python train.py --num_key_value_heads=3 --head_dim=32 --qk_norm=false --parallel_block=true --init_std_qkv=0.0152 --learning_rate=0.00495 --beta1=0.95 --warmup_steps=200 --schedule="cos" --train_tokens=91790000 --dataset="wikipedia_en"
Each number is 500 + 40 x the weight over its row's rms, rounded and kept within 0 to 999. Layers, rows and columns count from 0. Numbers have three digits each. The size before them is the row's rms in percent of the matrix's.

# layer 3 attention key, 96x96, rms 0.14, rows 40-80, columns 0-95
096:482524510588500473466501535514520486425464511506452548466542576531494476428537479543478561530505566474492503519509460511462469537467518550462449495506528495487468486447542393526470517490563489499437476496515477559474473384472509540527490460476519453459439566518484524428460553542431555501
088:552487468539491535507461490631539445402536501531530457566481490479502437510478454494487498530488607523500463459454539528553487531477537464443539568518453527545487494444473540515515486526527473487483514457509508449483481555459465586470456466460522474579556491504447481523493526566508462484
095:538473456504468535537489445454549528492461499481519511514446497510491481427598535459504455525482480579527446525556550451496597435487475443548505463450539449423529468542499554478537508518532523505535503460528438484503528449490470450476490525484433517508608523464550483533507456523538498430
106:539547555596502510477559558473498556479516520486438494452425564480492560468526529524499507511519550453492451565531472519507448492490472476420502520514461583503546517488562439497507516554507470471491475606553501436492455518578417454491500492509458468482490531521497554463528483524575493499
097:505483545464459376507501426479471438518461499532522565556540467522509495565474533481536440468526456585447521473509547501489519487540478581529559463487428416490525500544438537569477451521478488528523571476483514433511510489523446481505563526527511462552478495519426518527524531515476483520
096:484477484524522527525482505510476575528490521506454558495462482440537450501505491443502497470532556493489498475531383541482482539451411548572509527444564563505580519515519581469520482502490464479538510533538512528571480488462437432481481453462570477450507487505466456458557521411537476480
116:505480586499526498568498517518537539461497500494413509487504519531457530470536460465610492467524600552517495543498509507534451444512486476483407433518479466538458525499596470524487458486477489505535526524493481537507528419513524509523443453544560506447481510533446487437430539542510483576
119:508459418490509489533571450514500440493525455513540529458492468491579492532450512507532462514448528459536534443511568511532554501517508493596470556458584525510506473525548566528470467456481576562571433476492501472515466530489497484521487560501521530528534466505531491459514459501573408429
098:545480487509485457492551540487502391542424410464556486547512495481455431534470517449505539503486481521511475530399511457518542438571526512512499455515488470565512420492519589508521508491466537483482472535405532525483566500490524480526501440514479581525470476459552497444546510515505534520
099:484508415505564490503486522401514461484465504471481450589461574429509543489536411487487509466481451484467507497556519515524528483433538520478448490551467476496519491538531542546524455556480555579460470495485563517524520524539537511442465514470497605487556488502579509498440454476498522535
120:530536476493507496480499539473516485636527462474487468558495489523538466556477521472482518414536490484530469530536592528518482418506541527562519468483477486489430468511494556550490476579485566467478488412448493543481537586527519510520494514500544464483477558505545503540426499442484558551
095:456481501513584524503455535487515518467538501506487567534446482498576497516476581528442465507518529531498465465521546484514516428493457500486449489465473432564546568478411510488534444507514501499484500467509483398504571506582466560445509569464446507493530538425524516542558524445476497457
127:511513516451461502549507521536472496614595495530441544534571470499528498545435485494520494561488454535573494497531527513524522473539509592570481542416563530471524505497511616462520490482479476500506511484470491460526485599545470510528518525488564541497469492490501471471516483498574472440
102:419527509530517535473460492469450489478554580462494495499445475563519502490539522510421537455439479509499507591518494496464454497518519505441495554556508521496435524529531435495569534471551564456518458524528528414483465461516555499490481475493475490517508441427572529468554515494415438442
118:450473410415484513506507531501492484494483483546505453530547517510489486542406475500463484511438458456545471434504407511496477504483499419508473502442566431466444496525448511487494473474534530510538517531534477430489484500477512485493435496425491567505478457472495387521471544459539462418
122:518560508489525530534480458556486510442525554486439567496494514546472481564471515482499533553504492485421552461458515523501482528519426510492489549458526508577544539455565482398580494417533471473518485533525526500480399530498453543530530475533451483510475485503418446486526530501487410500
097:461563494533515505542493492471501568543490519468511506465529491461477467487555507527495559443518586526465504509492512526497529480460593429521543554544487477573535502423526560572440533446492521499538442484465420468438494506447531518613451489565507493492519514560478504498486477465470458561
096:502465481495469458481544516508525446483484497468556528504476562462505524494487488468509477475528517495508475421550552492523511493476456564563530545525473484549432456484487611482530509494427567590534544484496544457506519482581477469495553558449473544585504457506587523496469393513474487519
107:480448544442495520507468547541506464472491503462610523545622504517538519506602518517503464482535478594532511473517457518542518534555547508485466505429547505526530489561459516524475508502492504569476514507500548537504531561510455568472457495580459502428415539557469499488506527509491486510
106:507501485500453444521594503468478468506580484516490457537517488438526455497489499547485464506534489416480465481510572506547490472490498588484519544448491503497537437488526622518502510392499481510539500421482513501499580515500508475467535490461560559596489497516481493485552464471544560547
121:468488541505556536487497505450553558563553445492440479533513567495461482430482504482475503380506499507520466487523512517451522417527479505474452459454491408476466449483528541523471455508478502466447516437530455447486558496538416457400498533566501521467443504462494509480492536522493511555
112:476441469548510494463560502434539493514527451461449474512465510498550539482496492531449496566485493536509533547499436458534517418444428533571516475477506435479538494533614554563533439456467523500481496515489471456529520512535492538533481563437512515530482496490578404539507484431484455490
103:536455505514486542548510567547526491445534484517533555536518454499527444567465514480449488520485509465509560486440452511452500534518480456496540522480452556557486508532531396394507574450496515478558500513506483445543389493520503485477414492460476511589458501486474485478540557512492475465
097:417472494465440480495560494469530416489482492526489544490501503552505469547449518519446477485533439515534490483478425497578500550592476451522588544453498506531519465445479510456531563394547508533468470529520514504517421540530469474516471505492455499528468537459541413489496492461467465439
111:463491515493410512527468487562485503480508519498491472437473486493539499562458543493488482564454513450510529484508482475438465450512502495475495528481483533515531439472476423447486488456545454471477557477536519527476429479462504487585441478508552556459451550493356504511555549527439426444
144:484484454434487519498496473589486431471514509545541550498537456520519472596488532515469500554488483508500565472445454518524512615505520501555521565495534502479514515530467509429529561462541487526554515487523511511537431533444482508476501519466486525584483429513449438492579506517511442409
083:517494442489492495476551540408473417478538495511562489501484506446497441488544560539434442515543486472475431571437540461577511415536521476419437520532502475508494532468464500544476520548468567499531509484537465439490528559528478432541511493460505560531438523455498482524506498533462549498
087:452504532480548541480495519527517529467554545496455496482442477505460498479487511479527446529481596471526487545482437510468494541548431475474425509520523564522505596433519465452553467429542468540526405513502477569471487439450526463579444454469480497515528510508529572519506571490535476515
086:384495537467493467468467471587454475455545483469547490518477515554519506503530511505389501483398459550520533499479467481460576514484536467522440542568544520512527459502508508490435531477528463471500543491521462539492432432504452496540516550482477530526480495468530483523515498601436447521
092:549560553464568536481478526464502572463530496432527428524497537491503456488507467516600496463464439526450527474577484528553430532394476519548478489488552488516503473499487499526461481500523556505431482503488534545553458531518444515476490530530480499439514481538532451441547571512567464444
083:479499493530489513528527540530490465561538509489475444526545545554488509570554389493529551565519511436523531462520470448536534475487548525533548499477485612401482564502500530509483520456478446521558463600529557501497527538465467474464539493470445487480491556487459460479441501502475445493
131:492488517531512487469449512524454544399497535483465520458525520504513503491552498525482519541544511454413471558476403509460456556505468479417497527520531539509505549485555380424509524482534462487535484568592467480504402468496508507508461467518473447484491460521452470483485484525475441449
097:471561540519516539497494500520549528458467558557491513493465468509492558487514468493538537506515518488475565499396482502513509539527518498409540467514494521523466545503532424437545512566490546545520540585510526531540411487495527503515611454510483382503475492521443527523529550540458546516
098:528466520479527536460430469515496580468431526449578466448487479476520501466544510522508488527537515505513483428454511544447484563527450484418446514596429540480505578482441376516488536534572514499528449557520494475525438498498505503504522516485478496531568574515457509481513505513491494516
093:480491515541596485492476520533483476456503491446514448529516485489489534546499546438512508519515504496491523493423465551508488525510515534542537488531422515593485548490537528482506527454511515515461453509451562516480540582517533504493478491563536554528580486584558483544384511443424416514
087:603516468497430513524524491480481553477488477474547530506551570505487564505560453515540531485501509552541434495402505513528513525465533515493478577497467520513449450530629428552501496492501516486550472504482553478509579543496493529461537512509508469429511537513543530465409552519479510537
096:486542483547563512532491475471539543422503506523462535417450533540456544458541517547473528510532528503419526576512506448532473539459480463452482500554452550551450576478531445456522548514490472440474513492458468475485479396528455512492580476511432469463544463504453545517515502557480540477
097:467433514445487485530521450508525426500509465476469533476561518471535535528501422490530481505462516484518478433486579442478523487531580491455527545504507507465444508607519539462510484449461438520527534405552520509507522500519514484556519519540570496528419476476419449454476440562456525506
106:521416505438522482523547436497523519534523443480521465468555436511491463527504583571568450522490497468545436443509501461497554511532446483486491535541514571538480465497531551536504470468462578507562480452408533452482457496420506502490518501509482489489547503476503530520501429409573527481
089:487561519487499509513462468467455485526469511539518513561418545560477478521447498482526513524521467477484541467548501475513531490508576446572484487402516501486457442492368511408613607507570454484479541467520473493502497508486462518485515490473494492551536501473549499564526511523483497484
101:519522402428526524483531482461504503572498416478514480503482543420511483524425420476546475487503440466509469458477436532500529447463464531537510486467530504496484511475467607488522446451478500548496485503484506513492504620468520483465534525473516518537529482498571429529482444467540454426
# layer 3 attention query, 96x96, rms 0.143, rows 41-80, columns 0-95
089:550475462494509548559562526421473521513452488512468498477500551554553531528533477542492504439583497406509544428485433595457522566460532419492502520496446517487504514479427469489541548517563471448502486572563497470436518462534475504504463524466523454518484506471493494478456560491451507527
106:491495496441517455492434512526524431476444543543509442498414520486507518503423470524473504450503493488522547520516513485457354492429490500476584489507489486481461495534470520582497473487516439516397485506498566557525442518540548480539536547499512501510434495489473447454526534458558526474
102:527497485523475495525596483425522504486532472468382472552507589515494488469442497511509527475524536506445528468533591497491506433519518503541471443462532409491449511513559498561463445529474455516438472475465431504505591514529481474431523543526521495462510536491467504487466423475464503533
101:534472518449462514515514460509529517521515500542547454515432525536465503402547497464521516553484492426549438412472493482435549513513427412502434494460477532477529486559449517408506552431532506571496508493523521464543446477449513511473500483535436500554507464467470516504502466489534539580
094:521539460524459540430519497511515568515522482506486570411495524460500502496445491498526564505426596459497535502510504520486533494451619563490486522524458511585429504450573490499449498502518461508499544471549461510514486490442559449533475513522592490497509504480470483564521458507470526422
116:465487510543440438482562495433483465652452504529481509481538458405489531419435525510488464443514533405471468480532494469470511476508469484442500496502494500501498470537551549508509464532468537533492544493490489562546535530516511448530492455533556496471554512570511515509475546466522572549
117:499487528449489550513442561502528497392524498528477603518515471555521504505453508497455523518447468540481492547460392474475430547483478533418511492460445466468545525474533466497478478508558493527489505540527500502522441537526514508562464511455527572578475509520470451441515532571498435451
092:535486533435451449567489520538521541504466532579552488522477468548558566474477418511525461492489447522526463477546476618538495543551510554564543536472563420479517455492513502565496517492523513554473515491426541445576485540472475550485453535477516559473480509487461550492485488502502477458
094:458542450486480485518526506481466483485505517630581475501529475546526501501510506485425533497486470479542464487530469466505502525518534571544533531464585512463543505464410508542488521557527484513517486492495431576524538539496490437575598556447489568467497539563503469558516508512560521467
116:418498460469458470476519486575494481490501513512521527526453486445520511498484503479436491524493529600528474446466489503492597494497516498573464524439588488464518508493466567493511570524527555522469518518530495397562475499502483453472457539449496598539498545518539575510532558530486462438
091:539457525536548566482463469506433501452532490525480406496493460514474542444460480485480556468531510525532595486547555554455508499430530460503535474490473499502490468537476544497503512467530505482530514461549507435493540479468551559544566577445521431573586449485531533503499431520522432484
127:519527475472459541446454507553483521463544531561500498522472520513568481483510456485456434506428603477475524510499468475508535535477526523471523509468562526520480501494565462434525585481472508503458535509532518428575463593455552474500465511471442431497473473465428497430536518553450458450
108:550523495553636494489509465498479549514452435495567526551543535515518481484499492473445520479558493513534486498506511442561478521512512487610522502532422450504502489605505502477472433512441488487497484544506435429463490525560474512485518556501508531544498548504576500527424471534452527510
124:472499477544488509523463517543483537432469561477505509503498472499488529461539532511462484564542503490448506534494431491497476535490529482541560487487513560539519513519511376433507501484459451526539523460536465463534464574602602495586482498509509474499567428579435498479479508443531455493
111:514536519558502540481518568485450586540502509420510605483438502523472560458549530442509515421511502519441469516477490504504462448530538479475498430543469556551461511448538441491495452531472514461450535505554498482483449479493549493493485511485474465502491522486549517543468538554358512504
120:463492543471486516471537554590534486481527450509496479482533497520536423521471488534470501486501435517497520546567442537495488510494567517513555504505496425425487505574560506486555501594513573478449557474522513518461493437525502466494478425465529483440472518420581543453457486452495548445
100:548459562500525491500473467481427426480467514569486475464457479627526480524432475435491506529439435468456481420482498485482495502497469490610494551484502488471506486496475552471502483532441502541511569489533506482491406521568481489508574493520539546559454444491471503488516553501555505513
109:529587472521518491497408538573462459539501523546520476511470482488459477525522505574541475512536494490510525501490558539490520497512528494442501477551561465494505534528473450410574467526572519453539543489548526536529546555440539512453433575493494497534535410541438520546528542572514483523
128:536447428444496466515525515569479473483497518586550538491503511589558490547485396461529549533428519427506571527488476525482602515464434433484514497539551500403514529453452540495481535523470470544505542507491534500486472469446530494564508462465511494489513489451463512452523481508476517503
123:506462443462513485482522465533479452548519503553470533500430533446600530509465504461492456476457531508525474496513577527508542423464549489541507454498555498531489454525474654501486478518511479557516546509499494432525568516456537487484523538459540500571571481508536514536573435502495466492
121:526480546442477508497469449481469518463498494561534514507494527535539515515456424517453568518496466439509531451604515507567504568506549488434501500506485484510463460528514533510513473512466443599567529454548514530476519515570510464534548513501574514506555528502468429410469481482542422437
120:496509509514560503415502504481501544486496535470420507445573507584476519428474502547536505538453494541473490515520442497473461482570490431458525477505572467497544551524544426523515412480494563494481526542483466474513440359483544522490480449555500506482542513491489498528455464468445497485
104:541504532465556518519470515540496492445539563458499467419479468512490476502595474482569500536489511461497493442482452537521457471540524534515479574490468503517485479465555384442546454472435483463544452509491567431520425444469499483487462499513511503466470452510486510501406467563496427533
104:478469540551493476544498502510563536527550479420430551480525508460476500494565489461537541549477497572479438516557523510571437459480453448526507525529474505596437529488581400467522430454514536497466513490504511544482532454443500470510487432504471508427557512548452500498521495547519485478
129:435540506572477516443487494571506570398555517409490616492521540527496521505513538494516480577482536496453502557497458477537493527523499520448506523522555508508520545486519389469493542513530463457464451501552484522505397498524517478583494504525465487476462530508455496471545521497467460474
088:385491436526423490518467501500472538567482510570474492489550457573580562509483510457532525528482490514573502552503474503396521542565528553544521501434537543515516503525453518525467472520525579531506540480498514530489460509506515541557519456550533475505525550490470547496531479486577566532
095:526499530499559547540458490519549552509533496434497516417423491438458521422546524517615437492512533467573523498542490489509496487498477499435521502469458532452506529527520425518501497503431552449572487497455500517495546436476494551456458489487517560457437482422491448473510455516503552527
088:534512515520542455478536511478506483466517537481492550509561543494460453439481523527573453499584410537443458478452517461551528508558429521481561494470509505531554502502519512492522478528448449452462535455556516491468501501506478557454499546580483511582450452491423461521542402496500560538
101:526514490483453466506650536567535465573460523513498538509510519526551405525490424520503510476496544467487533505447505502424545423512564415536540490519491454456498504468494491498467488559477544507515548498547473478531490465516479507482394508512524499524432497472482505567460497526436494457
095:560487531560529518472443541469554518550469524502486480504453476546529512450376454466470525452504439528472543508481495531500444513507572495480542494525487551531491439489561470485488438463467523469520592584559541484457506578522523517532504497551495481486443417446550521508480540521499479434
121:526555513598548526524508542523494541537482497429443479474499511491480576423541496495501498487554533522504560489508534503494482439506554485547509514517479504492480503552599481514462473463461491398459440514463511495449516480551503572474446487544493527516522564501526557597438519474429475570
091:546496564513536530495429438559543518522513464452509472529563540467476527459577592556531489480529501543515464530497566498448478506447489484475469497502524483505480539552488498556416497495491421446481435465504524524408526527580468464454507522601489493491496466440476527462461506456497478550
105:490488601511479521556549480507546521523540473500482451548533494499559495467560632495542479437541573467504522516506536489447506415572454495509474491520479463533474509538463488464512507438478527494485504491466477518422492494552483569508471450553490527507468508429458559512467463427463575530
092:479499533454438531462502498468492460477506493500503497524481489492532467442476494547499534469485469552499513439563447464527435516475463519539618499411469444416458471467570474547543487519498530431437535542563475510517442486582502526514467525513570551510423542474546499469537519543510540454
085:508531538488580447520514466554519425486439559533441460510514468552509513463485490497489500506566575580467509509521502493479445439569550532550480540499452444504453489513449514597555510491487478573506543468471487526526465478509532524543562464536485539514456538543507576581484471456470447481
107:495531512484525533437482481478456533540451488475498500540597505473546495557559516474496515446516514491557533494499547437508478516524538485462472494512495499442494483549519557540444419534456527450454508515491541506435576474555489470413543493545462461453497538475545518473538509409421590566
096:527465518526450511495472462553515546474504533466547517465596454499497466531531514439428547500505508562517521545476500518514436566549503563492509461469517555531546422547583471518525488529536441502510533388503497442469529531511439518497532550466497488536497522596493483499463510503492409433
107:457471523491455517433442519533457518528510480529489541487458580485505574521543572471444445516477614547492554541470531440550475504504511516456476459470494538528513529467493502438523561432497456544568483428591559561549510491448499516515502520492498509550476465510425498539539547509488471479
083:534531496484525511489493473435522572540490573509569498532513501512517421488572566480503560526477437437456436528511502565511554508435507499476455508540548527488526531491457445508544441517605480444518519532564493428509449468537520458420502502516479482543520509452469518520603469507509529490
100:409567487473388475526500486555480527421530516524492479443481488490495490445506472532470480590463528510507500500476479500490542543489523457512468578468523533468490457489481512447522586527559476493510538480530499420568461493531502454585429445444524437537453444494469484460501546527488452503
# layer 3 attention value, 96x96, rms 0.197, rows 32-63, columns 0-95
094:454465487499485519574471476521522515527538504547534523461416494580496502445475503512561506553520521450435500525515565500494489506485569437484479463435491490499490484511489610497548501444509465538543511558534493499480482498456504498412472471488447473460458544558548493518395589442508560536
092:500532529532462519480460525447540533549494484501501564462477589478521561485500553389452510493542455494578518518551404452490504564498532502463532472512543532487475501504486527488527446570457498533595505478464521519466450487432518471529523514475502480598493500499491493551455564452471575474
085:452511546542477466477475543523513517556480484483431438524453531581480503492551498459498420481511506565548517504488500458473517443572483502402484493455571549481512476466512497452505541529483558572422422430548498491538484502525516558556521543514426529549511526533498483543503482462515431452
104:428503527485550485507518470474449492508539518435476496537495569539513404501496457477520457517431552484444490513475477404438474495453423531534532515565488435480489499480418546405486420509516521463487505497503527430503539550555498469497490476503495479491519490511448527410578512458460488466
083:575456442534466492512447464524506513434506500446445461469552501471489491500514450433518489445500496570415540536461442526491521531490538541503478506479506474556491511508452512530481467516502458534516529484548581478482570514510527492501441515585384482516470477448506509425467516441534578424
097:558473464508480528549492458531520499500527482451513462484537403451445563488526529484484545567500543486473488533441474572558447527532498451534502551458456443478516370468503480593485496508527499483537529518494508478444518464470499504488430512533479437519535478422563456458476443524468507448
099:536494513515465529486490536502462537441512538497482470472515448492469492553575451490509497459467553552427531524500455504509475490493519531568509515520556462576509518546398509453337488500517454586471519500515531538533573526530499555511478484495475504481464490407517471431467488449508503513
105:509467501517499441564495494523517471510456490403508501527419480500467517516444512543466459517522499500409489478519506490501436491478535446453510528441476407394421488490472540516605540490539478482562502489557480423445487524516499525454501450519510465443495524559512451546540502497563514541
093:514557513500441504504499511482433456501504540505474493508531520444553534564541456562502490500436529535514571526513465412546507468467442438561536484594565492520493536491432451427452453496463470527396487479466528472541546498536428433506524528500524483437507477491525459506520484539523474550
105:513519546520480454446486436461484465487526500623516562534505406564556528479391493563556559526510505490447441483534527482538465519521554480506508506536479532521480498520507509493563507487460507398475488487521502520484507495520470430369539483503521547523501475550522517470535483511517493550
092:479460496566529430503523608569502491454476524444453485460512490439500537498555454491488420515473571539525502552474622489514572512492399548496505484497495520554498542550451529464501503479542576485548502435491516456475484546462465527505468520529481558530507487523550519439505496464491472505
095:471484431504490576509472415523554480507509452577522452537526485466512469469566581572518531515428436527522469507489422486456418502567462507486511452475498559437554504508524518541488505465452472457449507554452496432480520469449556521537485499517557479523478433519484511471456512555472502538
091:500514520515329484542413530441520548467471509492462469466505505529492516525499508446527541451473511500604514504496530492571539590455520485502521472502486475604536449509457532485488499467418448483494442468564511471462521486454490484445480525499518477480501518486520499426457530483464494478
083:532504453495437486479481532427481559538488511625517554459441443527456514495554492454442476402535509522489586518527506502534528487513525464451465469570583485562516484465495500490435480500471486515432464528530511500475492502456485498528529579466501467486435543491503448555467542442520483451
081:528452520436509472500549506562538486485527487487525432502507512505559489461523468398534502513549521533499480482567540458472543531461480535437537491496491390498556487500545470447516484473519504531486491442553497501392519470426556515469494492494506480467587476478483499536521567434512387486
094:507443461600497460598453524511496464514469509432451484483500442452435530525545504489446464467458511497485546549460567522485520495541526515538470522436459467545484495463503524509553574477510500497504560574492508422490485509531425544500475540543475511539443534514535545452451490478537558411
085:516493484487517517544486499515573505473491481580515481520575502416496505431595525469540533524513500508513512503570501492568570448482468439540516473609516516468512482532608500523497514507513493487579443530474462505429444526484447528518504501469456550522523437460479507443512517481536553425
087:477495514482529496433550448574511538573523504558538545485464522575493521545522532542381510544516490578481471533568478504495505433526422446442469526473498466461470452452481466451516474452541523479445514511500537506562467511559445461460506546460485498496505502482567464550523482484556490565
099:522451575519525485516411506471561487524491513553522446528490491467458492452421485474517500448495478473432499447538493435518445516492507524497478468503507642451491528506537493491447503485524598482561475492476481512509470482419551502533416487494502511491484471514489579460510408492493560449
103:433496554576501422490495495535516529517523500409493495549530496502519554511537539452476477468531496550482484520490543416520537513417476475525482540463425465592514440465526508485504501475434510468537532534512517460550482493400461513473463539482510573525484538517440492430516468502518548404
109:389552561477544532487570530488471492538469483442519490526470536497522485527491432522499445543471527503545546497442468477479540496504460470428496485538487409488487474445483523446476537453560491508473574483499518420507502515588457550498573460426519470482544524486464461546481488489498428562
081:524450504543480516464517488546494443477529498515523512509485461448601540510526468488494482492512451553395546476510453531470521452500511491473468536518513569491484490556444457472506463465523463522501506518573494511503565510516480654422504486509514617473490547483532500426472505441505468531
107:381508525513529485459523549498506492498479516489496459502533474557460462521505505493519494485497600564510459548444504499494456496547416510493507518489532574538494523533496551477441507491504527490513542496395495451467517514530419532472480486534469501622523476414510458396497535564502504487
088:544532448573448547466487489563583483457467462491536492509556471471541526540472515460521551473554518554471497512530478479476509520508579525498531506508501501533454549521524517526521562416431450484560541461517559431515523478498462449461468528540510477555545426540533485502449522505494630508
114:522490556497471519612457445566564487401441487509490519526497506444554557503504473544514455491517473518527504496463500526536434547451542519554498476423440501520487460463509487508452506457438450498510519522498526470509550504459498463474507538609510538497524518544522563496572387494499516522
092:483513511477497478496538538477475390571499550437517436496503510472513497509442477521607502493535509504477512476524531416494476565475468464437432520495470539428515487444496462463581505461453525531452518544498481462500512465543485419492478532526530493452500510561528544569545420528525423490
084:520512475397517441530405521479498502573463488478571525500524505486481433529499585528535455514534499474431539538541553500532498421508464429466560496519494502473481499488550449558584505536503542435517532564423458498452483498502500497500502417512486497551463512557499483487515455540555509461
088:580549490446452436529522512534499459504465486487552472439542492498504466544491435519456584498517556567519479564474495540489459516502472545438536532435469529542488459537428457496479492521479547495493539562504537509476583472490528522468469532599561449526554541450543452487516500488497414512
099:413531464509506587461542527496469499472517521505424515462510492595424427517586532483499494497518486575534483529462471533519501555549442553525502503486551538494550501526459550531416498465474431541476510540521556490500571493506523435432436480481516505543507512471444480444446516500522511541
096:458503415456486528521508506497513540500466523514508508508503437629507503454533474494577437461482522486493528473524569526502514488534542554456500454492515392489465497472496547466555580527542437508513428437580468522454498482466539507519578470492503464491467499510537524519446571429476480487
084:441432496504530550542505571459561478533501522524466490485495532522471543501488527455510488450535438450478568491441454576535461550519485513509456443461577545430532561484550564490450445537501479565544530501533566442457535454492494517514440484492476430500545533520469502483482571480472570495
097:463492514489500467464513572486534567477478485508518467421522472432521519519539494523511450494520480548475537469504542543561554528536470493459440510508528457489496534507516431487509549524568476597527558468426474584451486489521540587534571452491469580521482527417537452500498431495543492517
# layer 3 attention output (transposed), 96x96, rms 0.167, rows 32-63, columns 0-95
099:451582512488508479429536522473476508506534460471495523504566548446525559501500526476457495517491517477521473486492450475517518515484520587570528560543464483517519553481491449447530529521444496549484402512521519527503450477542538452571562521506467553447510500450560539433568375490474503479
102:510518482495622438487492500525470462498469562491522509504462445502530424563473496535544482452561476461421479474491560580474533486499516519576507561526502460500552514443406498517494500470466527469462521579526516489492476464541460517466470479539469535510554460485523558519500379540502471493
086:474524499438502481500507513476512502505459505526535519510578487466474474496452525447525484492481425492529478520468544478489509523538563471499509552471518484560428458484481450542567491487553538468483570506538433467514499528488421519420496383589488501481542465563576488501470578562462574529
102:516511411514466480499509485514494552521501469450546517424496459422476545489510525523532513487471457482536446484502545535554503468464496444424498522481572590485495502508457510560399495479550466460494425485402481569489493412448568491500503508488486442490524529482546471539520452468504522565
083:512490553500504537536507504483487546459520449525538554456442495526446486493423502471524475487468526481531503457505515568540522566454411495532510512574469482517494439407503527465525570530500549483521470502484487524437450489455484443511612520372536522510580485485531512534532515555516483526
096:508567492541508483488483520507452466441478498575477543431451522541475492529468447567496475366496484501471508470512508455480513513468512548532500492483463499461516530511499524430478556563452438539439501427537508450531499530485423502489596544409499484506418450523485488548536498471508537538
106:523452534491518539519521425439497488507440423486541618494431544506541491467458523519462515506472498457483518416559526528519490521443452448494533463516467549401501443471495492513488524557488504502536543457506435546469411487467530455530565526502560522498500524541509500550522535487445545448
107:494541487497482473455488533521492483451525525512477508467597510515497526533564447460551498441451488524585475501481473522492505543500474626564467556504522518507525536513617479514412535493459508516493452533433535548509505493428500486518491514519497542496417489414510543452480500591490507497
093:491418520506518500516529522491576479458525464450495530459451473500507431421470531557539501544517504462469476483488555549486489497517501496448488479494548564447525427483491511597455463519536516471538507534532447514507458483506595547494459506525614549545498539572428526533441543490548524474
098:467480501531527522497468466486477512496506542399467425456496481448491523452567507486496525563543520431536535437484502514440486469440504609524524516469501458535489548513555459489574451452502456603537448471478491515525515549518566542575504493543539482491450515482455499525480456437565503484
091:508581519495424537522508471450519597536539537526501521561461493513492492524541481483538540457490498473501517513500420541576469509553550481516526500507494501413490473462478492573509580499525488406480484585521523533517573501474538470482466522437520446495502496449553448502458575540583518486
098:499430542485458494525537592527464518497445540504449513485512452537526544560423464438491498512514534484465476513467588459484545434488510495432475507465488529536461502493555486494452491585520533575483486472516543445523529523550440468521508464507469433463590524564449465533466472509497411486
091:500505485555644497492493505457470507475539481529511472548467489470523464501487517488471517505529453465448566497484519534441458508477531493559455483543513480390489542474376464482497485502537582526485483574528454581518472530490542510504506488462496527504557427495593547486520466461500537499
078:487465526543565567488524497460516460454477465436534474531471528439497497488472496493491519545505506483478436420502542556523466501506538565571555574468485495475517452468392450517556525501520517498510607541578495467545424516498485457455516456495499550490493516498514574498552524460458574518
077:516531426541476474528493480458438546547481560493477508514474441442470480508529494475438514441514467460464532502432466527556468484631432515539442553525509493520473504467505516501489526488455474439510520541444445471544463485516478482510470555473451547520521479515531501411521478509479598595
097:433582501498482582490516578505522571451512426531504525493488557541437486525428480460527515485464472564502435479530410510461504492473498545542510521509514520444502464440489487483500499564520494524429448506558518538545488556409496489471446519439498494473520493466602499498541529517487451540
086:480525502503528467491559517534505508500558537523455461463430511530487487553463508542509514508568620507472495515463478510497481501525569533530452511480462464494526469495528547444576519529512472496481518512591518460603496410533502497468464565480561484554427517516591469505482471535491417547
086:482496486470367501472497589487511437522423462399495473495529522421476515439492474464540460488477505485511511490450493471501465485503535552507557477453538521525462497533518502489532490463441464475485503538542496510502483435501475542554509470541492545460404523491390543495578511525498566473
098:473504520489480487487566411467420530433510484488504528495480537528526580523594513478488468543524441494530491481443513508459539474425529478448524517438449463538489469521499507502537521470528411491525444471506493463487546531579462489474555473522429470522457538487512429581418491509476430471
105:481518408545480507461462559505436441512407451533540428501442544512475478536444470529469509488513504477508553502470460503446477499522512505489562494514499550465453507479469511474464525493521459501423437486495482524471501476498559536551410489521529518547552474405603501526501582484496487574
097:540502386517465437486489483556504453571449510461472588453528478460493498492499481503496513438502467535432456566527473479520512455564480482481489492456539523519518521589569437509453488546492555446522497521472434551547470469420528456480402476538493516491458481532530519459542540527510512497
086:484456544440460504509549523451474548553430499438558557540450549534463512518493518504513465497420537448556475496507472487468479512500412480511539447496520520464551552423569444497498504521453562514480506521475461498549424516565513428528493469525538536501483511449525505585512535546535580530
094:511516447488515476489419447506513497528457508481504466466485453458527474552459469537534570499496425493440463512492484518517497422456543491435498478543448516474451463456495475559537502500509474479508505429560521560477523473409522476498510483442541424440539488562495441627495547512488487427
100:498495533530570490544496553456478496490487512503474446493451466570473459482447425516496520512536451504484545477480474610508481487459387557569498497524505428520477419478563491475521538536475559561510443542456462518440469515513524531572452522480512517457513538502477506494475480582516425474
108:439497501514558497440470521486440508474557487491478559465507492559519495503511489464444514461498516482536510474545505440445482466555455549494503522463508479511473587524547545522466443521519500526451412588532475471435453535549503558553490469421527469515547540467554489485398593481505482453
082:463507465523474516467467556547479580435515521537538541535533496529462545440560528505451466543437437533534466512479524525460490434539527548493532521510595429535506459513543492548432461553543476464501497451482454480469479542584525592492426549565476562493496507494480492497498526526504511556
090:419534440508528502479504530502510449473581549452430411409508531508469516545524468520509509546475567487566478499461435472471526481478590520550462560492461535546486500528523474520493469486465461526505470454528561462600523473473536478476446519485520615494510487524485492536491503556455502516
092:523509471512512547531430534457522492486488553489494507550446513520517530489475480516506441449462421442457526445509521466492490490502470431470506463584487545505462553480488522570482490511449473469474507541541518522509467579482503498566570474406453573478528464562437521537527550528537613454
100:591472480531502464476480473517479482500490514537570491510526472455538451488401444462492562538448512509480537522488540458507533513428497459453538435520504460495476492479481469486511492592493562496490571445497499547433503472522519498539613459489497458483563548508472479584522524539430550436
098:520525524522531476476501448450448526482578551482438532503524504388465493475500500447474499546506475523504506456552467487563447583485481504613488594479505504511485467526565485492493481509480593491501532494489515463563473459464482454478478497539463490486488423451589496408534469483483493538
086:495496510475529391415528457513456490461542499510536552507601485513523450508496464491517504485491510559489419594544512479460567504489498499492500537529483429492551503482467498510508518532504546460496513520460517510407459479553463433452608483453459451527526526448552545533510459550477451502
098:497505504464516553425493471552479495581511480500446549578473535550516448552524472476487562497479552504506522553532473479501491487509517505615495451473528486486465467505549516490523524494453537381483548497571461434514500477447481503458404501511483515534464439515499478535477570586451532476